Weights of a small GPT-style language model, trained from scratch on English Wikipedia.
Architecture: rotary positions, no biases in attention or MLP, untied embeddings, normalized queries and keys, attention and MLP in parallel, shifted keys, gated attention, hashed n-gram embeddings.
Training: 1017M tokens, 8668 steps.
Each number is 200 + 20 x the weight over its row's rms, rounded and kept within 0 to 999. Layers, rows and columns count from 0. The size before them is the row's rms in percent of the matrix's.

# layer 6 MLP gate, 3072x768, rms 0.055, rows 2328-2346, columns 0-127
099,222,184,213,197,165,230,226,176,193,175,230,198,216,176,223,189,187,219,221,192,201,211,182,189,182,173,190,178,199,186,168,205,186,215,221,173,201,181,167,219,205,160,246,249,148,201,223,216,208,175,213,192,214,218,204,159,189,198,190,207,168,180,207,203,211,219,175,214,200,183,179,226,215,175,200,191,209,249,185,160,217,194,184,188,219,214,199,206,239,197,173,192,222,203,179,203,197,168,200,234,177,191,232,197,186,227,204,216,204,186,188,205,194,205,209,164,208,169,186,183,235,177,243,225,175,214,226,183
098,202,188,193,166,164,209,211,238,199,203,199,185,225,186,200,216,208,202,208,204,202,216,195,206,175,159,214,209,197,237,231,174,225,180,186,239,231,181,195,201,206,183,206,191,204,225,193,197,181,164,220,204,212,195,202,199,209,223,217,182,169,167,229,206,196,197,180,164,206,191,190,194,226,195,193,253,188,173,182,201,200,191,196,192,221,194,232,186,210,230,214,177,186,192,225,192,222,219,180,213,213,205,189,225,212,185,208,178,213,191,209,189,184,202,184,216,184,187,190,191,173,177,187,223,238,198,180,210
100,187,217,234,201,181,220,205,154,205,189,185,210,193,192,200,216,165,200,176,173,188,213,174,217,181,206,194,208,218,230,192,166,221,211,211,230,193,229,195,197,187,202,213,189,215,241,235,183,154,215,207,170,188,205,188,189,202,222,179,184,205,184,185,242,181,181,182,183,209,198,213,209,188,225,194,207,211,190,182,197,195,232,163,235,192,173,213,214,163,194,167,164,208,229,193,150,202,195,199,194,206,244,181,193,195,198,181,159,195,256,222,197,226,166,203,197,187,196,190,189,199,203,213,198,205,231,212,171
100,182,177,178,196,183,221,201,183,171,201,232,191,228,213,169,204,191,157,177,208,196,262,163,195,223,187,236,212,232,207,225,175,182,229,224,205,200,192,219,190,207,212,207,174,204,180,171,222,202,198,205,215,197,206,193,206,203,177,181,190,208,210,242,200,204,205,190,216,233,189,216,195,194,226,177,190,177,202,205,180,189,218,231,218,206,185,184,230,196,204,202,215,194,189,211,211,178,181,213,176,183,193,178,200,223,168,194,207,150,193,174,221,233,190,223,209,183,198,197,151,218,172,192,180,185,195,234,205
098,246,197,210,222,204,220,170,210,193,190,240,188,197,211,218,216,190,197,238,201,197,182,198,215,177,218,211,206,249,176,244,178,171,213,178,175,221,194,206,176,207,171,229,195,209,211,165,188,195,202,225,230,174,190,181,223,192,215,192,242,188,203,193,210,218,194,235,138,232,172,199,200,198,192,209,218,211,182,216,187,214,192,228,206,197,194,190,180,221,207,195,217,204,196,180,190,192,192,197,189,216,218,162,213,216,191,222,213,215,228,258,216,176,210,177,202,186,197,200,155,171,189,228,205,218,183,193,172
103,175,213,197,185,198,191,174,225,193,241,185,197,192,220,205,196,229,231,212,157,174,160,204,234,191,214,201,215,197,185,158,187,189,224,201,169,197,160,185,187,195,198,182,197,230,212,158,216,168,173,216,196,188,229,159,186,182,183,178,194,234,195,218,205,187,199,223,217,191,202,211,175,178,231,215,202,235,196,228,223,237,179,185,220,171,215,215,181,188,196,204,159,204,202,186,237,207,184,186,208,188,207,191,180,225,204,224,162,195,206,222,201,226,147,241,189,244,202,185,235,181,192,176,193,247,192,203,163
097,249,223,191,199,209,218,223,199,216,167,186,185,166,204,209,181,223,245,176,212,180,225,209,161,203,235,215,190,205,199,213,196,213,206,213,195,217,193,172,232,195,192,200,192,257,212,184,222,202,207,203,186,181,210,142,223,214,175,172,214,172,184,187,213,197,179,186,230,153,199,198,223,209,202,206,165,213,207,178,211,202,201,191,227,200,191,216,183,230,215,175,202,176,167,197,176,169,204,239,213,175,189,171,203,213,214,222,184,205,202,184,205,196,229,190,199,223,176,170,189,191,185,229,192,225,210,206,221
098,206,214,205,192,228,204,167,224,204,219,212,204,203,196,207,215,186,188,203,210,155,235,221,194,242,196,188,185,204,202,197,166,185,229,181,207,193,206,192,225,207,207,194,182,222,228,190,211,191,176,170,228,194,232,199,167,158,248,217,201,190,221,178,206,198,231,234,201,218,217,183,203,191,209,163,180,211,223,232,204,213,206,208,214,203,197,197,229,212,208,188,166,199,187,181,195,198,229,223,207,196,182,189,211,214,165,196,212,198,179,227,202,194,216,202,208,221,200,231,204,220,206,203,232,224,233,201,218
102,210,202,188,200,197,220,199,197,218,210,162,189,202,177,211,158,194,227,221,203,211,210,203,195,190,191,183,206,191,195,226,211,189,163,195,200,171,180,235,176,197,193,221,150,212,163,206,171,197,236,180,197,218,167,205,227,190,181,194,210,187,205,215,183,238,217,196,181,196,227,176,202,202,186,212,206,241,215,195,220,238,199,195,182,207,197,150,212,195,186,189,181,227,173,213,213,204,201,209,176,198,211,236,214,187,195,204,199,188,161,188,171,230,229,207,200,228,197,164,232,203,208,221,224,252,178,197,175
098,190,206,189,207,158,183,228,197,200,194,227,192,186,223,219,201,226,211,238,194,208,182,227,233,219,171,204,212,209,207,220,183,179,179,215,193,227,205,221,204,198,199,206,160,217,211,207,173,195,194,192,220,201,238,184,199,210,188,215,225,161,206,212,151,225,226,181,191,163,209,178,212,198,212,210,188,181,168,179,232,193,210,201,208,232,194,206,230,177,153,242,166,196,234,165,180,205,236,204,214,217,206,194,201,191,194,208,187,198,200,158,223,177,200,217,238,186,212,200,175,202,196,183,249,188,188,192,187
104,192,194,203,198,202,175,201,215,218,193,202,187,174,203,189,204,210,199,191,186,266,230,204,170,174,207,254,194,218,180,230,208,204,238,246,181,202,229,193,168,189,178,207,201,206,207,191,203,218,201,196,201,174,198,164,248,225,207,198,182,235,170,209,218,194,190,199,194,193,206,246,182,195,195,185,242,212,184,182,235,217,199,194,185,205,201,205,216,216,241,196,201,235,180,208,235,192,205,208,234,179,197,266,208,211,183,237,188,197,217,190,194,187,218,231,191,183,200,222,208,221,180,208,174,185,222,208,173
098,227,197,206,211,194,183,217,196,207,189,212,174,155,230,207,197,209,196,186,203,218,176,207,192,186,208,242,259,222,256,210,174,236,182,228,188,166,221,223,205,206,160,175,205,180,183,201,260,203,223,188,179,210,183,184,226,200,178,216,155,196,178,200,206,160,174,195,187,202,186,172,175,192,214,215,219,193,219,229,238,188,228,194,167,235,203,167,209,185,194,231,209,237,204,208,212,213,207,182,233,204,170,197,217,191,218,187,212,207,189,181,174,214,216,213,205,188,200,186,239,227,229,165,224,232,214,201,218
102,206,190,203,200,208,149,200,210,224,193,219,173,208,192,216,179,222,231,213,213,227,274,145,184,196,183,204,166,166,210,214,189,185,218,221,184,224,169,167,184,198,183,223,209,226,206,206,178,211,196,200,225,177,183,160,189,171,219,219,210,202,207,196,194,171,183,230,213,194,245,202,175,195,192,197,190,187,210,206,211,188,171,179,245,210,203,170,198,209,187,193,182,173,174,222,156,209,262,192,191,179,217,227,201,221,177,201,216,233,195,180,216,227,209,206,237,193,188,213,205,182,178,198,201,174,219,161,158
099,235,209,200,206,142,198,186,206,181,202,214,223,218,237,200,208,227,197,215,211,201,204,222,215,164,174,179,200,215,182,197,188,189,207,185,219,191,169,195,197,186,204,228,209,196,182,152,192,186,218,207,208,189,201,182,186,188,191,180,185,203,226,201,193,181,231,224,191,235,187,226,192,202,245,262,172,197,195,213,200,189,228,218,200,222,242,198,194,205,216,174,200,234,188,192,187,199,212,189,210,198,206,200,187,192,212,170,188,169,187,221,218,209,193,200,157,189,179,193,201,212,178,217,191,181,163,214,189
101,161,233,227,185,206,221,192,189,185,156,189,234,204,226,201,179,217,182,194,203,184,203,198,210,211,204,187,190,204,191,185,204,197,186,196,182,175,192,182,201,231,153,226,166,211,243,186,226,239,199,208,191,230,204,174,211,183,196,190,192,212,244,214,180,207,165,175,255,215,223,204,199,187,202,179,182,212,207,208,200,170,199,244,206,179,181,191,194,192,216,183,225,203,205,228,221,182,193,218,180,211,225,162,218,214,178,175,177,194,247,194,213,197,217,178,199,204,189,176,197,203,224,238,203,179,192,185,214
101,209,226,231,145,184,209,207,202,180,242,179,207,237,218,215,188,181,193,210,186,183,210,211,206,211,178,183,203,174,190,199,202,185,226,174,183,183,206,166,184,232,219,210,218,170,212,207,222,204,150,193,195,166,190,167,188,185,178,194,175,196,202,209,184,159,203,174,180,198,200,190,177,194,212,231,174,217,211,201,194,194,232,220,239,189,206,198,223,213,220,173,179,208,199,216,201,248,217,194,186,213,213,224,186,202,189,206,177,205,172,176,228,210,242,216,174,191,225,230,189,184,207,191,168,189,204,145,168
097,198,232,193,171,213,166,183,202,214,221,189,148,223,167,217,192,204,196,199,189,188,253,220,179,175,187,193,176,203,203,206,211,220,213,216,199,179,187,212,226,237,202,163,209,208,190,217,190,211,240,202,211,208,197,202,202,167,202,194,207,221,163,223,222,249,208,212,208,200,191,206,170,214,206,197,209,226,179,180,152,175,185,171,195,211,223,199,201,191,204,203,207,200,187,196,214,171,206,157,171,217,190,189,205,229,154,210,191,226,191,235,192,198,209,192,170,200,202,178,203,215,196,186,202,222,218,192,176
099,176,218,218,200,246,156,203,180,204,207,186,156,218,219,228,178,191,214,211,197,214,241,237,185,171,198,200,218,210,220,181,190,189,168,222,202,219,207,207,182,195,176,192,205,209,192,223,204,192,184,215,155,189,219,200,201,212,181,202,211,206,205,196,183,199,172,184,201,215,220,155,220,208,187,216,218,201,153,161,184,212,216,180,175,218,220,186,193,215,191,211,206,209,184,186,231,200,218,202,178,187,186,189,208,212,189,175,190,232,177,236,190,185,172,203,164,203,204,159,198,187,212,191,192,218,172,204,183
101,180,193,219,199,216,191,191,177,213,201,210,196,202,189,223,215,203,181,208,203,188,210,180,179,250,171,216,185,209,215,179,143,196,189,192,215,204,209,164,199,191,198,168,209,195,201,216,235,159,205,198,211,179,220,197,212,190,218,193,180,184,215,171,189,188,217,193,212,187,204,192,185,185,218,209,191,214,219,158,223,232,201,193,198,230,234,189,221,226,217,223,217,188,237,174,186,180,170,196,187,199,202,181,186,216,212,205,238,200,196,219,195,208,196,188,220,213,190,205,181,197,242,227,236,206,227,206,198
# layer 6 MLP up, 3072x768, rms 0.0572, rows 2328-2345, columns 0-127
100,205,184,184,193,204,225,179,224,234,208,198,203,217,224,234,181,175,137,184,202,230,190,238,195,230,210,170,196,161,220,184,208,176,197,190,200,191,194,163,210,237,183,196,241,205,204,238,220,197,214,202,196,208,210,215,250,182,230,199,216,216,188,172,193,213,182,191,209,223,231,172,193,198,227,188,217,227,198,162,188,193,180,201,186,209,254,223,173,176,188,193,222,209,216,231,174,189,237,151,195,199,204,223,222,212,178,214,193,210,159,232,224,210,180,216,248,216,220,199,220,197,179,223,167,190,245,196,182
098,181,213,211,195,153,218,238,213,238,177,212,146,211,188,179,210,198,204,223,206,174,177,206,218,198,178,207,172,178,231,159,231,196,180,177,191,188,191,182,212,187,192,216,189,209,182,235,247,169,174,271,202,183,250,193,218,212,224,172,203,196,157,194,183,217,214,200,194,193,193,211,229,204,183,178,212,186,234,231,214,243,182,189,202,221,180,192,125,219,213,171,215,207,203,178,178,167,193,176,248,189,185,183,180,231,201,197,205,183,168,191,182,213,198,190,195,182,216,218,210,197,170,199,201,190,165,187,219
098,174,207,207,238,197,199,185,152,193,192,174,206,167,200,211,190,173,226,185,199,191,181,174,199,207,268,206,204,186,202,191,206,215,157,215,199,190,247,172,210,186,200,190,172,198,221,208,222,196,194,209,216,202,205,205,220,214,226,165,217,222,172,202,169,233,174,172,210,176,207,228,202,160,221,206,180,201,212,217,211,240,201,202,188,244,202,218,193,184,193,193,203,185,193,214,187,203,179,159,186,189,217,209,196,170,230,185,205,219,205,230,161,231,198,209,201,184,203,231,190,215,208,211,210,228,204,200,178
100,230,205,189,179,210,239,241,213,220,221,231,153,210,220,184,175,225,226,223,194,238,214,188,215,193,182,225,212,197,224,183,203,216,191,188,186,231,179,226,197,159,185,181,191,229,201,235,224,210,177,196,210,187,229,179,202,210,210,197,214,220,212,147,195,189,216,230,216,161,223,197,195,204,239,178,180,187,183,201,218,225,199,206,209,209,211,201,206,197,198,210,208,213,203,203,209,230,182,195,222,200,193,235,193,196,201,156,244,227,190,229,207,218,176,196,191,188,188,204,178,187,201,204,197,208,213,190,193
098,247,220,215,208,194,187,206,234,185,190,209,240,214,157,173,185,197,171,185,184,211,194,208,252,235,205,230,190,173,233,197,192,191,227,154,216,239,205,196,158,223,159,218,243,187,182,227,209,219,183,179,219,187,228,208,232,199,187,211,195,209,189,207,182,217,195,212,207,189,194,208,210,226,199,204,218,220,196,219,224,188,178,175,196,173,175,198,194,189,214,182,219,218,231,198,202,209,172,202,195,233,202,188,193,205,213,212,233,231,216,169,218,198,170,207,215,225,190,183,194,219,196,204,178,220,175,207,213
098,227,202,181,190,194,203,246,202,206,197,178,217,195,197,162,185,195,207,185,172,226,243,165,200,171,201,180,211,256,179,199,207,189,190,210,173,204,188,192,193,192,191,167,181,232,228,198,185,187,168,229,211,194,204,204,201,192,196,186,221,202,191,170,218,177,181,251,186,184,213,194,194,204,211,193,186,181,222,202,149,224,211,207,195,194,190,192,168,195,147,164,159,209,235,176,202,179,216,188,182,204,220,189,164,201,222,205,205,204,191,206,236,203,191,208,191,211,168,180,251,205,190,183,166,166,208,218,232
099,216,166,220,178,201,250,199,201,203,220,238,206,227,226,211,192,210,232,229,199,185,217,203,198,189,191,231,189,201,174,211,153,203,199,208,193,220,193,192,216,221,214,186,202,231,187,216,209,180,235,164,202,181,242,158,210,203,193,204,225,177,225,189,185,199,218,188,237,215,215,178,214,230,203,216,192,206,233,169,191,197,180,190,184,219,201,182,244,210,224,192,199,174,203,202,209,233,216,196,228,216,185,250,200,187,190,209,164,215,192,178,223,209,224,176,193,209,192,169,228,212,211,219,187,224,212,192,196
095,194,160,217,198,220,208,205,212,212,178,204,169,183,187,180,193,221,191,172,183,220,141,183,226,206,220,230,202,160,184,189,208,185,194,187,173,191,249,211,200,208,213,198,239,213,202,198,218,184,163,202,209,149,199,213,178,187,186,187,187,199,174,228,151,203,214,154,187,209,185,217,184,185,207,220,199,193,175,167,239,156,205,205,197,204,192,203,167,211,216,183,201,218,193,193,183,176,172,203,216,206,227,192,214,205,192,190,215,204,176,207,194,221,202,194,199,197,210,201,221,238,176,238,216,201,202,220,186
102,206,175,187,151,191,218,212,245,153,158,184,173,202,191,180,214,212,208,226,181,203,210,200,208,213,186,205,168,178,240,178,190,213,183,205,231,220,197,172,214,175,202,233,156,179,213,174,173,191,262,219,203,202,211,201,225,219,177,181,175,164,193,206,205,195,209,204,211,168,192,226,183,174,190,230,208,220,212,195,234,205,192,181,190,169,183,185,225,208,202,202,202,196,220,204,192,197,189,187,217,213,191,180,207,202,208,164,192,185,186,206,195,205,199,154,163,211,211,225,200,217,200,202,185,188,179,175,173
097,181,216,174,217,223,238,161,216,196,214,200,212,184,175,217,206,199,202,195,196,257,257,217,249,235,254,198,212,183,215,162,196,173,241,179,189,207,189,199,220,193,214,207,200,235,172,177,219,187,222,215,207,187,206,189,210,160,197,185,203,206,198,184,245,179,196,196,213,184,187,183,195,160,180,166,199,222,201,189,194,178,198,157,200,209,187,223,225,169,184,182,222,214,211,234,164,187,197,224,198,191,187,178,216,217,175,207,193,245,218,197,179,195,202,186,236,198,219,187,221,168,214,155,205,204,193,246,173
101,153,225,179,197,184,200,206,226,188,238,192,211,199,217,184,213,199,195,204,164,212,211,216,213,204,208,239,213,205,197,183,218,197,200,206,194,169,215,161,187,182,179,192,187,211,214,224,187,198,226,203,193,188,222,201,181,190,189,202,176,198,231,235,159,224,212,206,209,202,226,158,234,187,219,225,179,188,197,165,224,190,175,133,190,179,196,204,178,221,209,185,214,200,242,190,202,213,190,193,195,194,200,181,186,233,232,168,170,191,180,219,236,205,189,213,180,222,218,178,187,224,188,199,211,169,204,198,218
095,195,179,189,195,220,205,185,193,183,166,181,254,215,204,197,178,226,200,240,225,188,196,172,211,181,242,174,220,230,169,154,184,172,185,198,228,187,173,230,161,174,184,190,191,207,162,201,209,191,186,191,203,207,185,189,194,177,192,183,223,190,208,186,201,215,214,239,183,208,176,203,216,208,219,224,248,216,188,195,203,199,195,200,215,171,227,199,194,189,220,226,175,229,171,196,219,226,189,174,184,197,213,210,209,207,217,245,223,193,226,160,197,203,172,197,233,191,233,182,183,134,201,202,188,187,203,196,184
099,175,193,228,157,206,176,187,210,212,230,214,159,212,147,183,189,206,208,190,180,222,200,211,217,199,191,201,197,188,195,194,198,190,160,195,187,206,213,183,213,194,182,232,196,202,234,203,223,216,176,214,214,179,216,172,201,201,217,178,208,196,193,188,206,186,197,191,222,170,228,225,173,215,201,194,151,193,192,220,208,208,175,193,199,209,205,200,184,232,211,196,162,185,217,190,224,235,195,183,190,212,202,233,224,189,191,209,189,222,197,162,193,220,173,218,221,218,151,187,217,199,211,208,180,210,199,218,211
102,176,245,214,208,183,220,187,210,216,209,225,214,209,199,233,203,229,201,220,218,202,173,212,208,196,172,218,195,255,178,167,212,225,205,209,201,234,180,224,179,244,177,192,190,189,192,216,219,193,178,179,251,157,190,198,178,203,172,198,219,169,208,192,199,180,204,217,204,235,244,213,187,176,196,213,206,221,190,205,264,200,178,196,152,215,205,200,212,214,185,195,159,163,206,201,234,173,215,155,179,164,206,210,167,200,187,199,197,187,224,211,190,187,240,176,204,201,229,185,190,149,229,190,211,205,176,236,164
101,203,204,257,196,152,203,193,212,218,196,206,226,217,207,193,211,194,207,211,194,211,191,208,207,165,225,184,198,211,198,156,215,187,229,216,216,234,231,180,199,202,213,209,195,176,201,152,188,220,190,203,215,208,205,242,208,183,235,151,202,231,198,226,206,191,184,191,218,229,216,187,194,141,224,194,163,220,214,229,199,189,219,207,178,226,213,199,182,233,217,187,183,210,187,195,212,212,203,214,196,199,204,227,167,183,199,212,186,167,195,172,226,220,226,192,224,190,158,170,159,190,204,214,183,190,214,180,189
106,150,218,205,191,178,190,147,198,208,188,177,176,198,187,199,215,217,240,194,241,176,190,198,190,178,216,225,207,218,236,154,201,221,182,219,196,219,193,190,187,207,194,226,192,225,162,192,187,188,222,231,199,181,211,180,184,215,155,194,180,218,205,194,195,211,208,237,193,201,211,191,182,189,194,181,219,213,205,191,229,243,210,179,201,200,186,175,173,193,213,200,208,202,197,184,186,171,191,196,213,232,222,184,217,228,195,203,240,201,221,186,189,189,184,195,232,190,214,211,192,204,175,201,204,198,221,177,177
102,184,187,174,154,156,201,214,211,210,158,210,207,231,214,245,191,185,166,204,214,193,219,208,202,165,213,176,247,207,196,204,248,198,211,226,179,208,205,186,160,204,220,194,216,210,167,215,182,184,181,190,188,206,191,176,223,178,174,171,227,199,232,197,206,176,204,208,209,157,182,198,155,203,213,217,152,179,211,169,229,213,197,188,162,220,224,188,187,167,185,210,172,169,185,222,178,171,191,187,190,165,195,201,190,171,203,198,221,208,220,209,222,190,197,214,166,190,185,192,200,234,191,203,230,205,183,196,184
097,181,215,193,185,198,218,213,219,207,228,178,227,177,187,189,192,195,191,160,212,161,189,182,210,205,224,189,240,184,181,215,196,203,194,229,202,176,199,194,203,202,212,206,191,187,190,215,187,221,204,176,191,191,190,203,210,198,210,199,193,228,212,199,209,219,185,177,182,187,210,218,224,187,193,170,214,170,210,167,232,186,155,194,178,194,203,193,195,202,218,214,194,195,198,205,186,207,187,220,204,217,155,207,185,194,240,240,180,147,232,222,232,189,206,220,206,189,213,218,192,214,192,228,219,178,190,214,183
# layer 6 MLP down (transposed), 3072x768, rms 0.112, rows 2328-2345, columns 0-127
100,213,190,205,188,189,197,219,243,189,201,185,187,220,217,197,183,214,188,180,222,224,159,211,204,138,212,191,156,174,225,184,173,192,179,221,208,219,188,204,213,190,217,202,222,208,193,210,193,205,179,190,235,218,227,181,214,198,209,168,228,198,227,210,199,203,194,201,185,181,232,168,179,224,203,197,214,203,221,199,187,199,211,179,221,185,218,176,229,231,206,200,189,218,209,206,176,179,176,190,204,207,199,214,179,160,213,160,204,196,187,178,230,167,194,215,206,184,211,192,222,196,190,237,172,212,193,177,160
102,200,199,212,200,191,202,218,220,185,231,208,204,222,223,185,194,217,192,218,202,215,196,196,209,209,154,213,192,211,211,203,215,209,220,186,238,175,184,169,204,195,169,207,185,191,214,190,198,206,211,203,199,205,167,178,224,210,215,181,200,212,184,210,217,189,200,236,175,191,218,173,214,245,270,194,164,236,212,190,222,180,194,215,214,199,212,175,180,202,204,188,182,176,217,183,215,160,189,186,201,249,193,203,209,200,174,206,165,200,214,227,198,177,186,200,173,186,185,202,192,207,199,205,210,208,200,216,205
099,213,202,158,187,195,208,179,193,226,200,185,204,213,170,196,211,204,155,213,193,226,187,192,209,183,206,196,227,225,190,222,194,191,187,231,214,177,205,206,209,228,231,230,234,186,199,198,221,194,211,204,187,172,177,179,208,171,186,235,158,210,213,172,200,212,181,214,211,196,164,197,198,182,230,214,208,224,177,181,168,259,197,169,191,196,191,220,170,193,187,238,183,202,196,187,196,198,249,192,185,194,220,167,206,213,187,207,215,227,190,232,171,230,210,178,227,204,210,185,211,203,182,199,219,203,195,158,179
100,226,215,195,165,222,248,172,240,207,213,189,189,204,204,171,159,192,174,216,205,239,223,184,186,198,223,196,196,197,230,205,235,201,233,204,216,204,194,216,191,163,209,197,246,205,224,203,175,205,147,201,165,196,204,205,201,200,164,158,237,225,179,191,193,203,169,199,163,202,219,189,149,198,227,181,218,197,226,196,214,183,206,198,172,188,207,219,171,181,203,248,198,205,220,188,200,231,195,184,215,205,185,224,200,182,194,212,207,234,184,209,197,197,213,180,143,233,183,206,200,201,229,201,233,199,180,198,185
099,206,226,219,209,180,164,212,191,214,193,216,235,222,209,223,217,172,224,186,180,174,237,205,159,227,171,179,191,209,186,166,208,185,191,187,183,181,206,182,204,199,194,209,194,208,195,193,175,205,200,202,198,204,179,147,222,222,212,219,173,209,183,203,200,239,173,198,186,196,188,198,193,201,207,201,210,215,182,195,208,190,187,191,234,211,147,180,200,197,193,203,198,199,185,159,193,191,210,203,221,220,229,210,221,206,182,220,197,270,208,222,185,227,194,225,189,207,208,173,212,222,198,206,245,186,170,158,213
103,193,197,168,174,200,180,198,215,216,130,181,206,205,241,231,200,200,190,182,195,194,228,180,226,245,191,240,169,224,200,209,199,193,206,244,230,192,230,198,188,203,165,224,220,191,184,163,192,180,188,187,197,210,219,186,214,213,212,188,190,202,219,232,200,195,174,227,207,207,177,202,179,168,166,225,204,196,178,186,192,165,191,226,211,185,212,187,189,212,165,208,164,226,211,202,211,202,211,187,161,213,200,181,177,182,215,189,181,180,203,188,200,205,206,176,201,230,215,153,194,193,187,194,153,200,205,216,188
099,242,218,225,188,212,205,174,172,186,186,212,190,204,197,208,170,211,212,191,208,190,182,180,222,194,207,195,186,174,227,226,196,193,199,211,184,183,173,173,211,219,213,206,196,157,189,157,181,229,203,169,186,183,229,184,194,181,188,208,211,232,192,182,198,205,180,221,235,244,177,178,202,205,191,209,211,187,183,141,194,187,225,164,184,200,203,211,181,190,165,166,216,225,207,188,208,184,196,168,190,190,207,195,188,205,195,217,216,185,166,220,209,212,189,201,185,226,198,182,195,217,189,202,177,215,183,153,192
099,165,200,180,176,147,194,206,195,162,231,169,179,196,229,169,233,198,197,201,182,234,214,202,202,193,165,204,194,193,200,236,190,202,181,233,207,234,232,191,223,217,208,187,170,169,212,206,162,183,230,211,221,195,204,169,203,182,174,215,189,210,252,181,183,190,184,202,164,167,194,231,183,181,189,240,204,175,197,204,221,177,196,179,172,181,202,191,182,210,182,195,191,207,227,199,206,179,170,194,223,172,201,223,198,223,231,152,159,195,180,220,184,206,203,180,204,222,212,208,188,191,198,218,205,217,192,224,211
101,190,186,202,192,233,214,235,209,203,185,204,196,207,204,197,204,213,188,216,170,182,190,223,202,229,195,210,197,243,190,196,219,192,219,185,160,217,189,213,204,191,221,218,189,179,226,178,210,205,204,225,215,206,190,171,179,203,190,208,169,219,183,236,210,182,239,214,181,176,181,225,204,167,182,192,185,206,202,219,224,193,185,197,200,206,180,192,214,177,200,207,193,194,199,234,208,198,204,188,177,219,170,217,246,215,232,172,199,171,221,192,181,200,189,165,173,196,206,216,178,197,198,209,207,199,188,173,220
098,210,178,197,224,202,176,195,225,173,231,227,201,215,196,201,198,225,182,174,164,157,203,187,160,211,193,197,192,188,194,186,204,215,216,180,168,199,165,166,161,190,204,210,216,195,202,207,234,198,197,159,193,194,198,222,204,176,217,255,199,187,175,217,203,224,207,188,217,211,208,202,134,263,239,210,182,186,172,219,180,168,210,192,204,198,186,167,174,196,203,229,168,153,226,191,178,187,199,172,220,198,203,208,201,209,202,218,183,174,210,196,248,245,193,222,178,184,189,223,217,210,202,160,204,207,232,201,190
101,198,206,197,193,186,196,219,214,199,206,211,237,180,205,204,211,213,198,183,186,202,230,184,185,186,189,198,223,210,199,194,200,209,190,178,203,203,218,201,209,190,206,160,181,195,165,155,184,169,187,199,212,194,212,183,195,215,185,225,191,218,194,188,177,193,202,237,229,177,171,201,198,197,179,202,211,213,232,174,176,189,191,174,240,201,194,213,194,171,171,176,217,190,196,178,172,190,188,177,218,216,224,200,223,187,200,208,218,208,185,200,208,191,231,183,206,217,207,167,198,216,195,206,191,180,214,187,193
097,189,220,201,186,183,173,205,177,165,181,224,200,209,189,206,217,197,187,186,191,187,184,195,189,207,163,238,177,219,200,225,205,187,220,198,220,173,179,216,219,195,196,253,216,227,190,206,209,199,188,186,192,223,211,229,201,228,181,213,184,200,186,215,212,236,184,186,220,170,154,214,195,207,188,191,186,208,184,186,203,240,196,206,256,161,202,183,242,181,244,217,220,192,192,194,217,240,207,214,192,177,184,200,206,210,236,185,210,167,203,205,217,224,201,185,240,204,188,198,201,169,222,202,190,204,228,228,182
099,180,191,172,229,179,166,210,212,166,193,226,177,210,183,184,195,227,185,207,210,209,203,208,170,217,211,231,194,200,194,185,184,188,180,217,232,213,213,186,154,203,194,217,189,174,180,247,200,222,192,192,206,198,210,208,205,209,177,220,185,217,199,192,203,214,188,199,190,181,175,208,191,223,230,233,215,180,195,192,220,204,204,205,214,190,217,191,188,200,220,173,201,187,178,199,201,215,196,233,177,172,184,222,245,219,217,192,200,192,206,222,180,197,202,183,182,226,179,153,220,173,177,162,193,227,214,233,168
102,209,202,183,183,208,182,215,233,176,176,202,214,196,216,213,230,173,214,205,205,210,213,229,173,212,182,233,221,159,195,200,217,191,237,219,230,208,201,236,178,196,204,200,183,212,219,235,190,179,199,168,180,187,190,160,166,203,178,196,138,216,222,180,226,194,182,205,229,206,167,194,214,181,231,248,202,216,231,194,212,191,136,218,148,203,145,233,202,194,200,184,246,214,182,205,229,161,232,220,175,174,204,206,191,216,167,220,183,211,217,202,208,193,153,195,189,162,177,212,212,217,213,174,194,197,189,213,204
101,196,191,242,203,221,185,207,192,194,198,219,221,175,212,186,201,181,235,193,209,210,225,203,196,227,201,237,210,194,184,242,222,189,166,228,192,201,180,188,182,190,180,232,205,199,156,153,208,210,178,213,189,205,206,200,175,208,218,170,206,229,252,209,178,170,179,155,221,190,189,175,159,158,222,204,219,226,213,199,199,203,206,201,223,194,199,199,224,207,230,226,194,196,183,219,249,205,200,217,211,240,189,189,174,210,227,190,183,200,178,224,197,213,185,208,229,167,189,209,187,223,225,194,193,183,225,186,226
103,183,237,212,214,230,179,186,205,189,235,210,186,220,188,232,215,206,251,181,189,206,201,208,204,228,211,186,212,222,199,199,206,229,197,215,169,193,205,239,183,184,208,199,210,183,214,224,210,190,217,245,203,165,246,195,222,189,186,170,185,218,208,187,212,243,202,186,196,226,178,224,194,196,224,188,190,197,198,213,194,205,201,212,187,175,191,163,185,163,184,182,175,203,192,199,164,188,210,177,189,222,220,193,200,212,214,214,223,200,202,207,188,183,198,177,215,188,200,192,205,244,162,197,224,189,188,209,227
101,213,199,180,210,196,218,196,227,228,188,187,186,197,218,207,220,186,209,187,186,183,227,207,189,196,187,194,233,191,203,173,169,177,193,231,205,191,170,190,200,171,204,187,188,197,233,192,202,184,187,227,208,172,223,220,172,217,224,151,229,220,187,164,202,204,198,184,230,197,216,226,207,180,181,208,154,173,199,208,215,154,170,181,197,208,185,209,210,195,186,243,207,182,200,207,198,233,179,183,234,190,210,212,198,215,219,210,203,186,220,214,215,220,192,194,171,158,212,237,202,242,200,217,226,183,171,192,214
099,235,213,232,223,164,206,199,175,235,223,202,206,187,201,197,168,182,208,201,174,207,178,192,197,199,193,213,196,198,187,211,151,180,209,217,179,192,226,193,198,201,168,204,200,176,196,182,177,253,221,185,237,220,219,179,175,218,194,196,227,217,220,230,200,187,210,190,193,218,219,213,216,168,201,187,222,154,171,200,208,197,238,215,193,178,188,182,205,210,206,164,200,199,217,193,240,231,187,207,199,194,205,215,206,193,168,149,197,188,183,222,190,228,174,189,202,233,217,179,191,209,247,203,191,218,194,223,145